{
  "num_hidden_layers": 15,
  "hidden_size": 640,
  "num_attention_heads": 10,
  "num_key_value_heads": 10,
  "head_dim": 64,
  "intermediate_size": 2560,
  "vocab_size": 32000,
  "hidden_act": "gelu",
  "norm": "layernorm",
  "norm_place": "pre",
  "norm_eps": 1e-06,
  "positions": "rope",
  "rope_theta": 10000.0,
  "rope_fraction": 0.25,
  "qk_norm": false,
  "attn_scale": 0.125,
  "bias": "all",
  "tie_word_embeddings": false,
  "parallel_block": true,
  "init": "uniform",
  "init_std_qkv": 0.0177,
  "init_std_o": 0.0177,
  "init_std_up": 0.0177,
  "init_std_down": 0.0,
  "optimizer": "soap_variant",
  "learning_rate": 0.00326,
  "lr_mult_qkv": 0.5,
  "beta1": 0.95,
  "beta2": 0.95,
  "lr_head": 0.0141,
  "max_grad_norm": 1.0,
  "warmup_steps": 200,
  "schedule": "cos",
  "final_lr_fraction": 0.0,
  "batch_tokens": 262144,
  "max_seq_len": 512,
  "doc_mask": true,
  "train_tokens": 753700000,
  "max_steps": 2876,
  "dataset": "wikipedia_en"
}
Each number is 128 + 24 x the weight over its row's rms, rounded and kept within 0 to 255. Layers, rows and columns count from 0. Numbers have three digits each. The size before them is the row's rms in percent of the matrix's.

# layer 9 MLP down, 640x2560, rms 0.0681, rows 343-430, columns 1600-1759
097:151111114116109124149129153117123195150099133110102096102130125121146105159121146127156142148147127101108116166107113192138185114126093136137132133118125123136124107135123096119140113156123128091125158137143168141117121100159060107141121128144127103114124116100137132144167138171148127097140153108131159149114124107126119133109116122093136136123118113106160122123131162088145143134113118117105107168138115116131116155113120122158123110146146132131101116117128108117188115132170127
098:119137125124164114091146117122128129118101154147137118151143140150143125094135122146134132146148144116170113131165104128114118116097114160136143084099171153136128147130198113144106166080125163089145133099126174122131142130137147103119084130113080150118170105142127141131128171154139161128126136151117134162113112121110155133095105107083163134155114132103099125119160127146102166143100113111174126131100125129074137141138124146125123131102123120122138118085162095133155054149118142
095:151130142119139130138140164139111147083200153119157145121155158087113096127168092101146116125117143135125159101139084163161112201119145121173131123113128132142149137129132141123118147134146121162121130129110126137156132133147129107096115162154110159119117094144140152122115128151180129157124149126117141133138083101135145133129122091127109149067105108135122121136133161153161157130150102134170150131097103119105112155124133128116143163145123102137138114122135113142105122147157130
103:099160106122127117134086147131123116128095131132126112129091141127124116140095100111110102116142119117114160097161120167185111098139165146084109074126119105133109174108130169110133105098121121109104115112123122124134141119099108113140149096135082127142110091143140132142082127120132108090137122081105113083122107125137132088130095115117122175104164078121123131107108145145115161143101106163136161087131138105103116130165083114120143112189120129114140128157143152132170155159136119
138:155138117121132119146115164124149135117143131110152121195124150125147147103141152157140144117173132116113086070097118127140140108136126100122134112154131145127147141118130157148152092125112166154137131165119132153139134122177114111122131111120156143120135176122107083130165126165152105135157135115118121148125146116126168141109106146161126153127143099163157151124124144124135143110114106109154122179110126098113141107168171103114168152144149081118138137125151149142128156126153089
101:165181150128132124113149114130122129176133125159152088106184133142132147090136133116118142179089161116137150130147158148143132135119148140144172120122170160138155114057159150139091131086111137080143165165167182130095100144170128145111118145114125107095118128163128125108127150147149143130152169155086125161123108108154144140125126098148134108122137165134108122107125115120072097158129166121112099134154173144161116084120149156122154119110167091143130130104132126171170136110183154
099:130092137112129125145110153140121141094137094145139147126143109173112140095094115089097159116117118102140108133141187104128119109168133090124160105124115139150140159101112170168093133126121127113123098104110142127102120122105135082122115132138135131131097137171112173099147107112138120093136108097145068135090123151128124126108155108164119120093109144078131138139154154130168123170134130139130141041154096124142176134093109146114110101149122117127123161103099127142149137103139117
100:157134127110137127136137104140098131103094123106142152150142138136151127123111167117161111124135140133140118135108094132095144137132125145113125113128084150130159129124157118173081175143139109107137168149097145131109088110203174155142115132111140095170087126121104144171148135128163186159131117126130069109141135151111124128132104106143101144134150124143131138137105085129113167111140160157145174150124138136164118159118119137167154144167148132116150131131122158155159175094140121
098:134136160059123099111139099118164172139175117102109114139161148127127118112117148163119123132143139158136173136140170151160146151144112087145118134136104142098153130151161122112090126105096179095119112121131133099121144134159071084098142096148148129159148133098149123164153142151126145099162158091124144147085126131130137094161155144125115163123138158079151170085169099094150104124127141151129080134130117140126147147152132176129148133159112110124165141139125139140170100076165145
100:118140133125131097092144146095094144131137153161093146166147126127102155137129163106137132143146149097138118109182130166135129197141163117140088145122136122160101115108129129142170147126111146111140125123128187141135141157145099141117131160123173152139179098129117134135106102087150172104138178151138143165120081173122098109148158141115106152120104166096149125142165150148146123132166114129082114158154099115085120085136107106142119133176164119170147166092110154132190150124104155
100:110124120140123137139120098116056102137166137164123110154126150178102155096157106126170143076134153138113149112154123073125170173178161086124120105139151127114150111144189167117074125131121136138181142122131125117130136098120112128132155130157162089165147142148094154121128122132191172180173158124104142137127133113131153144133119131137128097128158127166113091152175142122126094096151139125117152090119150125107101130158122167103152130176099134114149111169132121118138100148171127
098:101125167068149158177117147125124111163111100149102141113122157169125123153171108094132107138131120132145153091111111108154134086158099145106223125113127108124131141112112159102101103121142122142140110094130146090168149168114148115137145158128124134131130156135140139122110176136167148101128141113113155140128106156155116129138180127143137088084129099151137190115139168120132138140118133106116110147099102137159144080146129136173142160138158129122154106099101109172133150167123135
099:139134108148108139155070127152124103144088165140143139099124097118112135120158114107121150122138100127128073113131126161158118092099154098097157128135097087170123112131121141111112188097171148126112109136108111129123188165138131135118114159091122147133162100189116136085174115137118153135100148130174109116163094159104183109102125166059136096152140132125156135113128146160149146152153105148082100062104144154091107130125096077132160113160137147117111158097119150120143129146099103
100:187127176126093082137116106155157171088087155120157168139125135139134102136090147100153158110140130121115126089118172179093144129128132130121129104127109101097128098101110105086145154138108108126128130148116114149170116117124127112144122137084121093182155119128168125148082121181124145117116119098139111152146096106145114124200147119084132139131117092154146117109099132112086144138132122120093101146141107141099123156148087137106101137146115101153123134180108128156103150145135151
099:161169124094114162189184134128186124092176123155114135147133126146144111154145163088134094135099126135151131101121109115136124162135133163118153151171133138136116109123140097118117158115110104111119161130083117134146155159153116112094123143110117128110144126178144136109109106138146175135127150147095099146137192138165137120131082127154146152128171125089141142102152096140094126162109118149147105125108124125120130100124146122149163134136112130111112162104169111133123135174159135
102:169156099128105177177113094101111103082106087129156096134126104131094140130111076119132095124092157129091147094101119112124124128072094121139147165124114151104108110096200132073167074112119092124150114139057153122129139119122101140108106134126156100127165076061115160098125102123120119133109148141125121162142102150132095093084129083109159127145095152089124142159160131084156146133129134127103131128133156127097155136117089127122107127125136114144126133137155109118147100164125113
099:146100155114140060146129115118135184147100093082128133152084126130114114155121147118099105123105110117111114202125105118088097110085108056116126124150124130126135151099132128111137105108125159155119109149124139154146131125132123102099099111116116166101108127150079123118128103156096158141159078148137119131122147099122109122141127118111124095146147133155136098149119165135154075117156140094147129141112159112169100134119101081174098127132087093157097089128166119130106097178156138
100:097123131136160089169140120117170124128096123136151134135173134120135121097094104140132124155183133109158133136127137138142124142202138179122118136112090150115137101097127147106142133173156133106115131149117148132144113131096105152128123160172130120073138141168155167123181123150124099112109112152116101115170120146116155103118109122207126110141131165144183126153128163133073106141126154095116118137123155109140102098161156148174129109097166096145103135088130122143174150117106135
101:137106107136133135138183130151104127121096139126123115139146137145112119096115080139105117134097102123075157136164157108142086162137137130126133142087128162114138146141101114183085101131098149058101082094115117146152138142146138092152165111131106127112120143106130116133130134140117116116133107147134087134137140143095148141173078142153177105095152121114108147141118122116098149121148123127160093147103120109104113160146146123086106098124144111114170130090139145159104109144128139
099:157159112144133125150135110125145161118087113121118118117162126107095160114112130137182101100105148137142151176132125117141088133117120098109150095135117118124123098117084130102125098094167113113140127110132133140128107110128127151179148127126125139133154101138103155165108111103099145154138165132111146110109144137138170169184125130132108094152146154149143167158138132113146141156121148164139167111176129149089146103163126138143093150105162134120122129140118122132106147177178138
099:145147089144120113153095155118140139134144102131148148122136108099160094122128154150062144109145108113128129146133095127144120090136152120109096144123138116136130160145112125161136136147128129184163142130124110122179110134122144138155145160137105146121116095098138134153111141112206182141087136111095124153147118091138150148163161130114111107135151157120110096135160122110131113149121130073134123078124114130147132148139101131145122099111088148145123072171138134117122118121130153
098:109119090119135152131169136140111181126130142163117108168133170071153152178094153121118109142122057123133149107117135124141121109156154118146123117134152145151118167116127117121105138132142149156108126128116117144141111154124148106125084140138129131128117116177120110117069136135119121120120143097123145152135137133132096099110128130147125126106117104090129094129123128119112161120149122127178155139112115103119128133158139139140111130137133113113098146120148100161108120132101175
103:151148137116131097127106081133118152122136164153162154132146115132130117118099123147111139133150150092146107088117106109127079161125164150159092107130116123144126144144122147148130151132152115143118102164139096126149137122120125130151089104113105117080152138097129138092129100118082105092131143135114099156160146085130117100134124116106118106117134136113116125121118172147169135125140148102158136129156163143113152167139105043120145145152132191123134115084124085128140139152135104
099:065119135085128123132084112103130108081109141098106124134078153110179077109147100068105116138128162166159079119141100142073098094151119137145112146122124128118150078124163116154145178096111098089115134128162077181130140134146116108156096151135103080161151121122104087107161145138091132137163155143107149119131097093118144095117090124112174124136163138146122120108142130127165140169124116150098092113140123144119133165129093127138100128091151179135135116131135107137098159098140099
100:114143121158159182119113076142117162137125106151132178182116121139133153175117158125150116138152130126102119128090153114115153116125141139101129094105131155130156136077110116131130120138125180091143119103130124151136153115117139167118149100122130152139112162101135090156147108137172147182104129165122136166156171124144182132172149155135118147136152175104140096148128134167110113150104140098116157137159092123126122160166112142123142151106140133117134147102102145139125126145122175
103:139143152114089135155160100155148114125144157126205111163098086171129070113094132120140133139194160121152092102107125100130138090169154157113158144089146100093127144132157137124141066127155161133105105171137137123087136159160115158108131128144077106156138150118135111152154126180178162081139138123122139147138149137187110144124150166114105148142142160124151138163151155158165134144168113122131120093119127114144136120124097100153102150140124137110125094150117161124158148112162109
098:136134135100174122172142107164146148143171118135135140103155144106118104115097133094133135146127108126178147118171107100146136127106136130086108128143139084127158089127080092133123107124135139113123121166103108094115098081126114160134088137130161151135130177120149113149166077129107142183125116118106143111150119185133160123156120145165145147110125136162146134126154055114143129121133109159172119122150108127123131126126143139172103115123123125124119140084107183143102145128115087
098:128120125134108088052141124077145128131156180114149109139129140143128113119142113121132120136117117122152113136099135115116151113127161092125096126120118074130121103120128121083168131122121145173117117104122120206105088119164096143131121134136130137105087140162146100127139129113173105159141132163120128131127141109124116077079135137142113145135127112144162140113144142121133108143154125146158160118141128082152130110116161154106115135125121092104126165174176096108108173180162130
098:133106128124102170131134142164156132128142115059136141146150113076138161117140121112138155127162144141153144081107105147135142116136110146161127147136135116125101097120109105112110160119091114096125085117146185117150166081162080156106128086134141108129138119127148110109126115097127140145110133108153151125137170130142097129140166125119133127144143146115120128103134136143096125126115141102136151117142116103123146106105144117135129106161118121167120077105111137110134152100144123
102:092115128152159082105149107169153139143075092126156133181124126090096128157124143099138115126119131141127159099140100106125130180137173146098118106111185163126129099106150150122112124086106118158117077126105093149124118140099100098107178153142133125135105106128123079079132135114145111138128138172122141160116135165150122104128109153167161114105087095144118145146170164155056129094126120101104103092108154125114151142148145129118125102145109132137105140141124128140125164141160146
101:124103120129112138090119100153125107129135175148143149155104131126089120143145134152124156151133120106164188123118092145114090117131094111132121125096119129136123175148125113104127149146118152146124134114124156148138142111161086111132099135139131192144154101158128077136107124116127095130133058104092092124130104105159132139114146091115105143127105139146125124156129155092157119130118130135129146102104119137140162120115116110132126117090137134130072174159140157135146117100123123
100:104154141141123125110132180116144131157141145089115158145122133151115113138102159132146131171123150146142113127137147110077111108114120121167090120119127168111146120116133151161138116112148138100134133146162144074163145136130163129155113135149110126109130135100115140151139144110107151154072132093134150121152140131143141098093124104192123141143141145104168144122127106106109117129123127106144110150120142094171103130120138112131115181179134126128124113141144129138142164136136121
098:138145103122160099145133094134099113100141162151104102123114107114154123160134126079173082115160141128154132151141131152111133134126111146137112180158107121122158121112112084157139111145145148119098127114074111163134104154090121131094183161158180128150180098110128145150136081098103102151066144119177133145131151124128143161129155126181136121156116138122122112144103148096084120123089139122119158125145160105145125122130117144110116112111127120138142121112129120119132121168092163
101:104077120132111165129155172105137127125082123161141173120165132087136126191074137140126124112113127173136138158101147140113140158170163152145131137104105135114109102134153114109135142163116083101117119113128130138175114132109158147083114096154179111166115125148167080116144107131186081117098170111157124148158097105122117117172128152116102169101142123142123122183167157183138109154138113162145154138131109133129126133132120157094122116113159146109108136142143149125120132117072104
096:100137122159117114103108135086160143107154166133123140129106128109129137117133089104136115109151140152135097155117124139120134144137159079125126136119157103179109096152137092115115120134173139173160110104114135087121163166099117130149128162139107152129133142064151174043145156114134087125132102159137124165182161128102117168134115093175090113100150159099137158144147151157094100142102118132142155128129123102158127095142113093153126147134146125156137152169118151118103103082111116
101:125131116119179108149144116125102125100103153081098118171134150101176128164104125141148135165151137130098089121110129140117125107132121083117127157144166131117117141130129131138131144113092157156120136108102110156088123123138126148181116136165153166140119179101132088131113114153191156104088142102120148112153113083104162152153114137174164132125143122121163128139128097130135127113121151082092138161129116149134095081118117114133098098122152118104101133111103071129115154131162187
098:125111131126150160133094092111153151116117119092145141113134143119171089164084110097135143077141101138139144087112140155077121131117105155108168131135073135102136124124106101136129123186142100112091170149132099122111125132119097112118122119116163145105129162166079094113156114119137112094148084106123146162141166128113144134146157146142126177125110172106097140157133122134113109213128118109077136100095109127112138093128112098133131107105127143083111142143140151141143091099155127
100:176115143164129134116138129093137152179135143108137146090119159162122151093105143137125112145139128139123149141148144157111154121115142098102102146102148114110107101142117132119126088155161138164099112139151126131109097165167096131151121116068140180162101152110135064184110123093093148134146151099145153143176137147134148111156152099151086114114173120125163124143142145133153127115116136142157165143093105156183129197168139116105174093164103172130138187164127163129115131102155113
101:131102132120145111100100158131132146115149126170124120102153135136143114142111134159147141134127113141087121154161119184110143153114124127092126101191124109121141103122111143115149149138198089099136115171165145107151095131155185111051138115100114105124104175135151098119099115112152116126121113151161167162153121163150118092129103115136128098097131112115147127128148170127132115157149081108125112120151112137117121130141147124121124125113107114112123147140122127159169104125102146
098:128116145136123153145146148119130168126151169199145117075124155118103102119165135114139150113099138140092131098107128122150104114092143133136135144122138124136100099107140090140139147115168108145136157148109187167163134144125129150128106139109091131082158110152186119128158134168120124126129096192086137147147124125126120152101109115119116168129176129156125088190137124156122129170150141109150114103135106144142136131122147118140110143144104122109167102095104145151111117108129117
100:150147144090126159129125121133186103140139084164146125154172142143162145105126128130111138110117124110154149126137148151132136111110104127142135129145153139151118159153115084106117129111151102182222103129141170150098154119146120114141148131081164110125143108144153182066118098124120125157163119095130124163148105137154125171134132112111110161156150149100131115136139138116135111119142130142095164139146109137123097109089074154174146109132102125126116088127142124133127090155151147
099:129140144158163123115095150128112096106123173140137086161094076146114118149100140137153155126132156135132120156163146156137132124144112087152159133121142170085096148154151124099130174151100128201181181134146112132142122143118146075117169171103159129109142132139094168135148095145107130158104130128158109090112122153139113125145099151156143145113091137073142130114147180135141131167146148128139162146154152146138134175121136124155114147128116118149105134160134165104153121102141098
099:145107124142167115103124152152152140195135153114167096109072120120100128101134078092158139114161147095179112102143167103083073146094118111133124158144124115117173080135145135084161104156125135148147126166100175123153092117133149088110118099161136101091123151074125145078135140131165133095166092090164117091099120111129131161104139158118156127158181147159107117157099133113141159144126106148148096128127121133136143113159156135155140163094141141127120138099113145121145164107085118
098:157134157152078139157174077126124104140194109094121152147177130148127186128156110126121155063151122116115148117133105146163154156169119138104101171117092115132145135163183139114148139128100128191116130103117133129182121139154125135156135131136141110107161108144157165144131139112196141086158103117131132114109144134099145147189113123128153156117149126118153133152128120130129146117148111116117124104097129116108134144108117089123138081106112123153152100101080156112171100117137098
102:177104108161119147071177124137132129119139145136171116127111160120120130140162094109104147111115149135128158121131086121122157130136168170110113086129143153136147123133117159125148134094144095159093159117091145140108165094119073117151159104093151105148151134140111126139167101078113143170107116156185183119098121145124147137156168120125096158108165117126099153145161137144142155140130111124152136137120170097128157143142121182110132188142132136166124168154150136129154108157121120
099:136124144120106121159163164158120149131181095142088125145125097086141163124116134127126091128137126114147153102181152140164131138132135128098121117151114165131150128155112086107140138131174152120075136171142101119118112155128107143140119102149123144103150116095108129158160085107091126159105152156143151093100118126139103124137155130161176108155134102082122121180122106132119138142146094112123151133091137093132126134144118110137131150139147115077136132130135151165167135121103205
098:118135162171116074073133099133136147131103104140140154131119117116121116143069101069131087139110090098134116152138091117118147148114147099148111125114094146140140136145157115140145128092147081158134112140126131124149099127128122110150120175124124131135142157119131174101117131115140099121130116149093133147093119110113098104089114139134105109127149136138141175154166129146158125144202140142142120107103146131142159153131126108142136147144117184154136126144118120146146175126129096
100:158118174124162118108133112135120117107112116118118097143143151143156154113120095158114137117113083106151124143144115104131152152086133157144139097159217156150129099145134128071164164122139129119146189150139143150127158156071118136132136116149089113145090102155135168160092128137102147116111112140097114097127172167191145164139171121170178154143116134134134106094130135110130137132144119118096142120109158147116120121136099133125112117103132115094098099148141158167147121114121198
099:141132079142165137120134130083153154132185110139145144129132137171134133125154135184109167187141150157098157149144144105165094119125136164111116189159153131120116100125093109158126138079109111115087166147130142090108094135151116192080122141161121172118176171141131157110145179132144120133106143107081071059137143131134177123141144106158121154135133152144155140160134085130118125137123115122143172160114064162140125106140137176137139123121171108137126123090132138113148102157169131
097:168089108132103134122153171120125136067107069137131142159051121134127151113111129171127115147114158108097163139134119106162128152144120130162140176163108108138112147101160103120079139094078165122155133131092142122139101116114128186152122153114168144129102134153105145166148102129167173132140140156119105177131117159146091122110133140141142134153160114117187078120217127124117124106141114116112149135145136125126162123096096091131111137170106126100127103103114125144130113185100156
100:112164140145134125156109131120161123129124116082166112136127135127122127138120170128124104100141135143119103119140131111158167109122138115103162116128157149100122153153102154105142133169111131184171146133124165115082152086113076135145120118137098158104114121122122116150140121104060105159141078161108105131123149085078137101129106136069155103122094141119162180136190148093179109129151173131107170141156128103126145111139157144150126150147128169102133111105129173070112141128107082
098:100156129110159151130145125131139140164077135108160129139131153090129119085144160162158127176156128112130154136147121128164117161145151108123066091068105151145126094138168087142139152153120144095150112168116105113140123176134147108111137137153104121112147125144129139128096115135124120107105119127107121107168127156124139109132111108162175126139139133181129128115132141149144146164098113132117118140121141149080116110128163122129120143124124129103108116111117092097145104135168125
101:140153121095147145158094155108115153112098143141182161134135170185115111166109150129107126108101127144108162076140106107117190124119093099116086152121103088100108107158187165109147171142134156163155160153128099119124126165127118148151111160124107164148097095136140117122106163083123147133121160105112075136121127132183153121116122150122095130157143125153106133144095129109166155166136119145102099097132130140171135143125169152137131093158137131146151118129145130168147080129138121
100:136107146129122119127129152111130116106112096117122128128149116130159128135101117125109135120118162129120125128190119130138125123097126178142136141109126144134178151129117169120165127118131116183080104146124138137095106114130093102121182102107090107095117156134127124131130113179095124123111144102141166145132089123143104143119090156094116101113138094129134129125122145150118166127112172140166145096123098139068152159150127100096178137183100110111139146152129132139143141074156123
099:133155088133164156134139168120136110103148156105121137133168148149149146154131141143091128126146124147146101123120152056132161109107137108119139109144113140134161160142097118099141119096132155124122123136120171106143162146115105183141141111110136105094098145105133093085159122120113137144153142135104131140106096111109155123129080101080137128134131112124110101088155138121154131112152138131165102161127121149146059103130170119132117161143156142108149107130095160147148139183152116
103:161140108125101143104112108125106121140130164138089108117138127138152145119145113134110157195115126132155171121120094139090145090144151132170136144111135180132114140123090139113170155120136195119121113171094144086151147131133156174122137114159206133148113143147152114131147094135131150125165154132143160151123139127119116123123141131109119117070170117133128064152127134126166112153121158152073147135152100156167141169117121157200142096126125130152146100129150128110158131101133117
097:157130149162116126146129121133163123140126115107166124093134112126187147138095123102111125112120153129086106138144116090133145123113141126125145136124143131176116166125105131135092099110137158167141109144094162089179128142154145131103131104120126114156110125090088149103087061130163105122170196135147140123126147112176139117189143126122101130136114115097164114130147174099163097109105117089147148137158138110123124152124134134167096090115139162108105090149102123105152171131160115
098:139137110108103128111161153114155099112115092126093119118149104163118092130100149109156142127125118116158115126124150145100081112169140131122128128128140104113144134124126166099169137177122130106154159107142120126135126153137114126109135131101135131133111136159086115103076149125154135091128133137126128192099105106159100123121143142131154146126117115148122128113197150147142157136137091143123160120106084137153125094088153088120100127146129130130133134127130093141123124130100147
096:107087118101182114139149142163189140161067139127097113089130160141144097088162120073147160103131116120107140121119128146119092071072137141110116109149130114119146111053110139136160099134087142127136144147125112173130127133123142126119126104118124092157094138114107179125122132142104158163111110150148136141092137155147141143105108107137132123139129186105145101134120115146142124107147113125179138093154120080144100138146116121118123105134119095164140077137138120116139119147145187
102:135142148147130116104142150142139119130110150108141139119161118114140062133101165103115118135111141126135116170104131133122143152098131134120095131107147117089128117125158146134130128132137104091085066166135127120132113150149134155156074153137144134145117080115132124122161088119127142138131155184111109096165140157161168120135102116147143131120144079103179154112126091159127166165145108136122164074132100137130171097123126131103099141110155104195071123123123126099096157138159110
098:116101110175181130170108141130168112146168129105114110143157127064133148123127156105152159116141151122118133120162102061166101171123128117142147104122115106119122101110203145111115141177109126168118159121139135152144131102132133095137158150127118151134097126122152140156154079107112118114111125128130089123088134124105126132140110147113170104152132139080095142151079145134123144114133129106146159118171108119155107111114129154136111143128133095142104131120119136135114105098131111
099:125179078089121083118136110153136130148151123104118158164178152125141114111133111106067158166154131145099089143132140091143156145107111163134094121140154123120130115116146133113153106098161158169135124128122123072107126139160136145105140114142175143164163116094123130098141160146118156128089121079111142140097140161130102145185146098132165156145149123101081124138137125124108117158126101167125134147129114100116131122153135075148123143146101158119153168103152117122129100149137113
099:120148138130128093158113097145153142137092152181127093105114064159077153070127162135129124091106167104165050111110135107171120141118118095119101097145105058138114166116128120156143146105116144141132121106139140162155116121159168146144127153130104124117122119103103174172126124131100131099118129134090132080135080129141113104087105134140159135179154139108113133185105140130143116132127100107098109143147123121155121108121128116141117137136083093122114154151119110116112087150155108
100:116140123120104159152151082153099138143162108140192141129148153105133104101175133185153115147143124143124096155127116100143121153130135133137113101134161130124122119147109121110139115184133088167148169126128089128134134133115196154122124123106098116143136144132174152156121073126100123178111132117087147163135129124136139107144102134112127116138098107125162144141130133098117076109148149157097162117126108105141133131099101117168156127154152120116111147142171110151102110128120099
098:127174111135149172141122092137094120096118139088112148153162107125151133116133141150136195113130160134137143129135106090127162121150119166112109102116099123101094109144107120131100100132097155138114097151131120132182146135122106107115122090125148137149125136122105143110146101129139120122098110119133142135127171106140139104106176123137123090099180141134153151111155104137056163109111116112106131135178114140108095124096115126119135162134083124087132103136125096127112176152148125
098:125141156160129166118129139127136112102141169094137151171127157160120144109106109125159156169116113122144140093131151115110142113117081138115124167134094151126153139107123114099098100168112167092113140096162156085167103141128131106141160147137103151133085132172128178142155099111123143130110140129130152135101108116123189101146084094130102094111146130102127132152121124153116127136134122138121132112124123132131122125102095097144134166085117126127123121141124169111111136109128178
094:121114168147138123118104085143115157158150148109102156117108143125106106141167092102158118134141133125137131137096102190146187136097108115151139122183149085166157156167118129129112127158096123118104088110124119124173127152175094192122149105154154117081115168112131124086127166145083135123138092132149134136150144124128162134136121154126136167139127097169172136142135124131135171116129105124132095117168155112185138121161128079131108113133117166137152081103138163151142123143114121
100:137122120121125150141140141143181105140210125132115133130122119096093106082094138165088128141135089140117137125142147127155128128152134124152143112163114124117143120119149107163096104155134112138162166134101089114125123148118158118151121137126162123156132110094149125109147141153093132136100108087140163122134093194123135120114102121161126142121132125148154125144088129129116116119113149136166122121113144106162114096128145136122075109138140111154110132113169123118172128146112119
097:158150099174142137113124134125093125118146154117125100099112105097111129114107082119134148111113152128117122122128116161120141128142170169150093155114160108167141149138111118140111144076162183136078095131073146112138120136127114117123124147144121105165125131121103079115117120125129135106120144099091097106137188127123149136104092191168126107133112129148156127100136124142144118147104133119140149134141131110092102102110150160092138121110108163134148112100116105129109099158170161
101:168124119094154198150126118145128133103102156126156130124123086123135155088137088117137150145135092122085122151172116115136132125174140114121134117117126128150179154116099155121107091121127158142096129108151158111086124122118138081182123143119123176131101093108108157115111119152129166116136151133139131095103092123169136110126141124142139148118116119168083152135092151112131110100117152134073060150132151141090131100158137152108120116054131158130165142101150136159107132132139151
100:119136125113156129152131117144139097141164138118119157140121093106186120129113070123151148143112097119074073145118158140115161108134091093138086160151125109125125138140156120141123167123134092127113097127123118165138147159141109106100181117096136132114124184114127085097105145137157157106114138130137119118139170139120153110157093111083110136102103133109151101078101076072165104082112118096156118116146117135111154134144136120170100074125117121124085150144112118171146144114152132
097:167109138140122138117087118141113131137101139120157156144155150178139137123140170130093116109125107126140123168112152128170113107105152128107108087137096135113150081130121126131097133162110152088151164106168152105132121165103143116116157131114137126117140157120148154142128167123119131115133155171141140090103117112099117154164100140120116141136104109162133116110140188146132163156155114133174143135193148102087118068120134152099171115139131179160162108182088112148113164102146111
100:119109094142163143151144090143168120141123120084128073125054122115176153148152135071070120114145142094124084136135120137116137124109132102152147141140138093118123130101154107127148089132095124150114114143119117129139092106126144104117082144119126157070149164161113110136127125136113149179107137110103112165103183152145123088151131161108117150137088144110115152136146122114127135121139121110145111096150140122124120110162120073107153124098092148113124118101144111118122123165133148
098:176164116164114158078094131091148169123127159095068153110066137111119134121124135150132106139118111100133142116150106123137148104130113127155144127128128088098137117132106126137079109074135129141131139124110107151139135110126160150160126104155112124125098139153168126128104127095075120095172112117140061134084119133135114103093149106117134126127120128114111095123161158065138136146107109144096143122138123120158129150107090113103129099103164082096137137122145097139086102129119142
098:120118167105097140146072111118093152098148144136089103123101132130105160160129165131156089096139154113118108112110141114095101133128106146102164157101150121187151117127122165114164147115182133148171110138130130105108085143113130111134162087107157112151157112053083119082160088132065164143145107153106092140130168145146118098157116117178141181120114073147144134109105122113124150141141167140097140130119110094140123137132133130114126165122157108123178187148129131108164104161150153
100:142136158134137119102126119133080162123108137132098156133151135130138098100132120113109165126132132118084126094119155154147085157138140138155118115111142107121140177137172151126116123129134128122092116150141138128142179090141121156099141137124168096139122193140099115154107135120162134144108106130136121151154125062094182160143153120092119142094133112165140083166134161117161151128136057152128145103116177112128068107154134100128162156146115076132084113106147140120105133115140159
099:129119148118161148122129123167139142089098133212122114139116158153102100122130144135144106125106134099152089108144125088112121117118145140137120113163118123092149139111109116141142121129149105119145170130106135133102122136146124173199115160120131139124146131163156115165139139133132140172151125118128102135150110089115105103120139089088110139140118112135119140092105169089115162114152132135143155103078138126116108129134130094099097105108101138109094141132178131107176104117145176
101:144138128112147183173134141140154158107156147079123146107152134107104141138152116106150133131109112126099123085121114144156118110090109084166160137112097135160134091126130165134116151112119106194117097126118178111111146099117129124131131114140116108137122133185173114137151167138172144146103072137105079124114076153101132117124151150102119124104148091122102071102139144126129147151129140152148135119084097134158135098138132159105092183130130138151134135083110127151103123132126153
099:119147082107101098123108121117125100085097125136140110082122167160124080123130123142105149104125103128138141159120113122168117169105127135114124161193147097123150116141146117140154093132123149114091121151140180109157134080103127129107150104100132116132103115132145120122121122142148082089130142141110121116116132135116114155117131125170081146125108117150161153087097123118111129133128136151149135134141161153110136175126136096095118118125143114111124120139127099108158109141139068
099:183087117121122115110098134132130104112145124128118120082118114160165148140150145117130140152147118145130108062147147132136118129141126113098115133106105162143114130108158135135116136116143090083157164156100120137162188165133141146134118118148132178117112143139163138124109156132092143137168111142147159115136143120155097151131078157131104123161119135119082152132147103147120098119155112140166095131132133131067127127133130171158133080110154128150175129148131145141137105085096139
101:126133129144134124101109121165182154138127123163143146129157161164146121134135123158108128110133122106077132114132134128098125148123134117109079137161143129135075128108142156150098128112113143064180142120151101086104130119134155121154099151105128126146118126193137145154125110131158140115124217141109111154091161128116142112105138139171090146139138113143169133157138126117139129137080117143166078104150131116161142127142093109140138074124142145143130100177107140148114115092117103
098:099132095131116127147105102092082108108171137105131108136130138160094148157122086131109109116091132110150121135126117127154114176165124139141091150105170106124150105102122129125118123133164140184070108117114089105126103135166163114116120157144116118127130138138126149112109116133099126092114136123114147153112109188139093138073131183088112136110132125138110124189136161140144089112139150140122127156139162141133131157128140125091143143104122110110103120145145170136169122158134147
100:153106128133103096192142144123138123092135114104068107143152121145130123132148124110126166105164117103143119144119163189111152119117133109144122160133127091076139116101112140147132108116139130143140133132106095171107139136154133163123147126125109102138122146117100129100129133142124137153111156150147160142109132124153139159128148096066136130068112094168151095094137137130178145091135119160151119156155164176137148122130163162138132138146113153122130143119145126144190096152156110
099:122144161103128143131117139112172124116148136169104173153155117138143162106104127141088102141103143132158121128181132124097154086154125149161177101134142099108132125159112117106088142097071131081098086118116169154132109141118089112085158124075156132119078139108120142131084150098108157153125104163138166147153184102142145152138136118137101104146126132129176125107152040119080164102148096093137172123142167117127153135151171141160124128129140157110104163143143171171141096121154083
103:135118131113138111102127115126178105157103136112102104135174135137106142125101110115162144095124131148109099183128166101108143116134122094115103106092101173175148128132124176111122110118108151156145124121165151148121155111097154110111150136169165152117116115113105138123158167083179152144132121101140117120133100117097148119130162161116139106089127147124100128115097113129174140143128123112138151129115131106161118120166148159065136137135109120155134115169086143123146116130110105
097:165164152177134161095140109125147162104155144125172137115153126155190145116149080093124117118126130120124152169127146158141113125111143107143114089128166130144109136146102093122126133145110119111139142110147110083105115099121140127130144136106106121141175143134135088130104118147142118099104115137095139145100116135135099138143137090127078086141090199092139164124127112132145116154137109133157129115147123104149141094162110155194145131123140094141108155153151134115161205143142151
098:133102159147147064155132120128100151107087143085109085151140145068141137153157113150108124158131120131162145126131107132142168147127106079098164128095098157116119164147123121127142124138136156113129133123145072151090130103151161155137158159088127126119105090126106133119174147135140124130159158137103112194163141164088116107144176127105134106111155148120116163113118116110130135101137152107101092136151133118128183078142167131102131104129139128171148118111101159093128125154161131
098:161091143083103141144156130135146135121112158112136096094080157135091085125130121123127128130137165157160164162154178140137116151185118134111147159131165108112078132100114152125190091154146150076111080137144157103148086155112113184146162131144131142115131112155139128134152121136184089154111146115095119164143056179131137099155127114158080139165139111093146139144134162179066141093134174145141115094141086156155113141124125101086147100129158073130129137148095112119167062123123176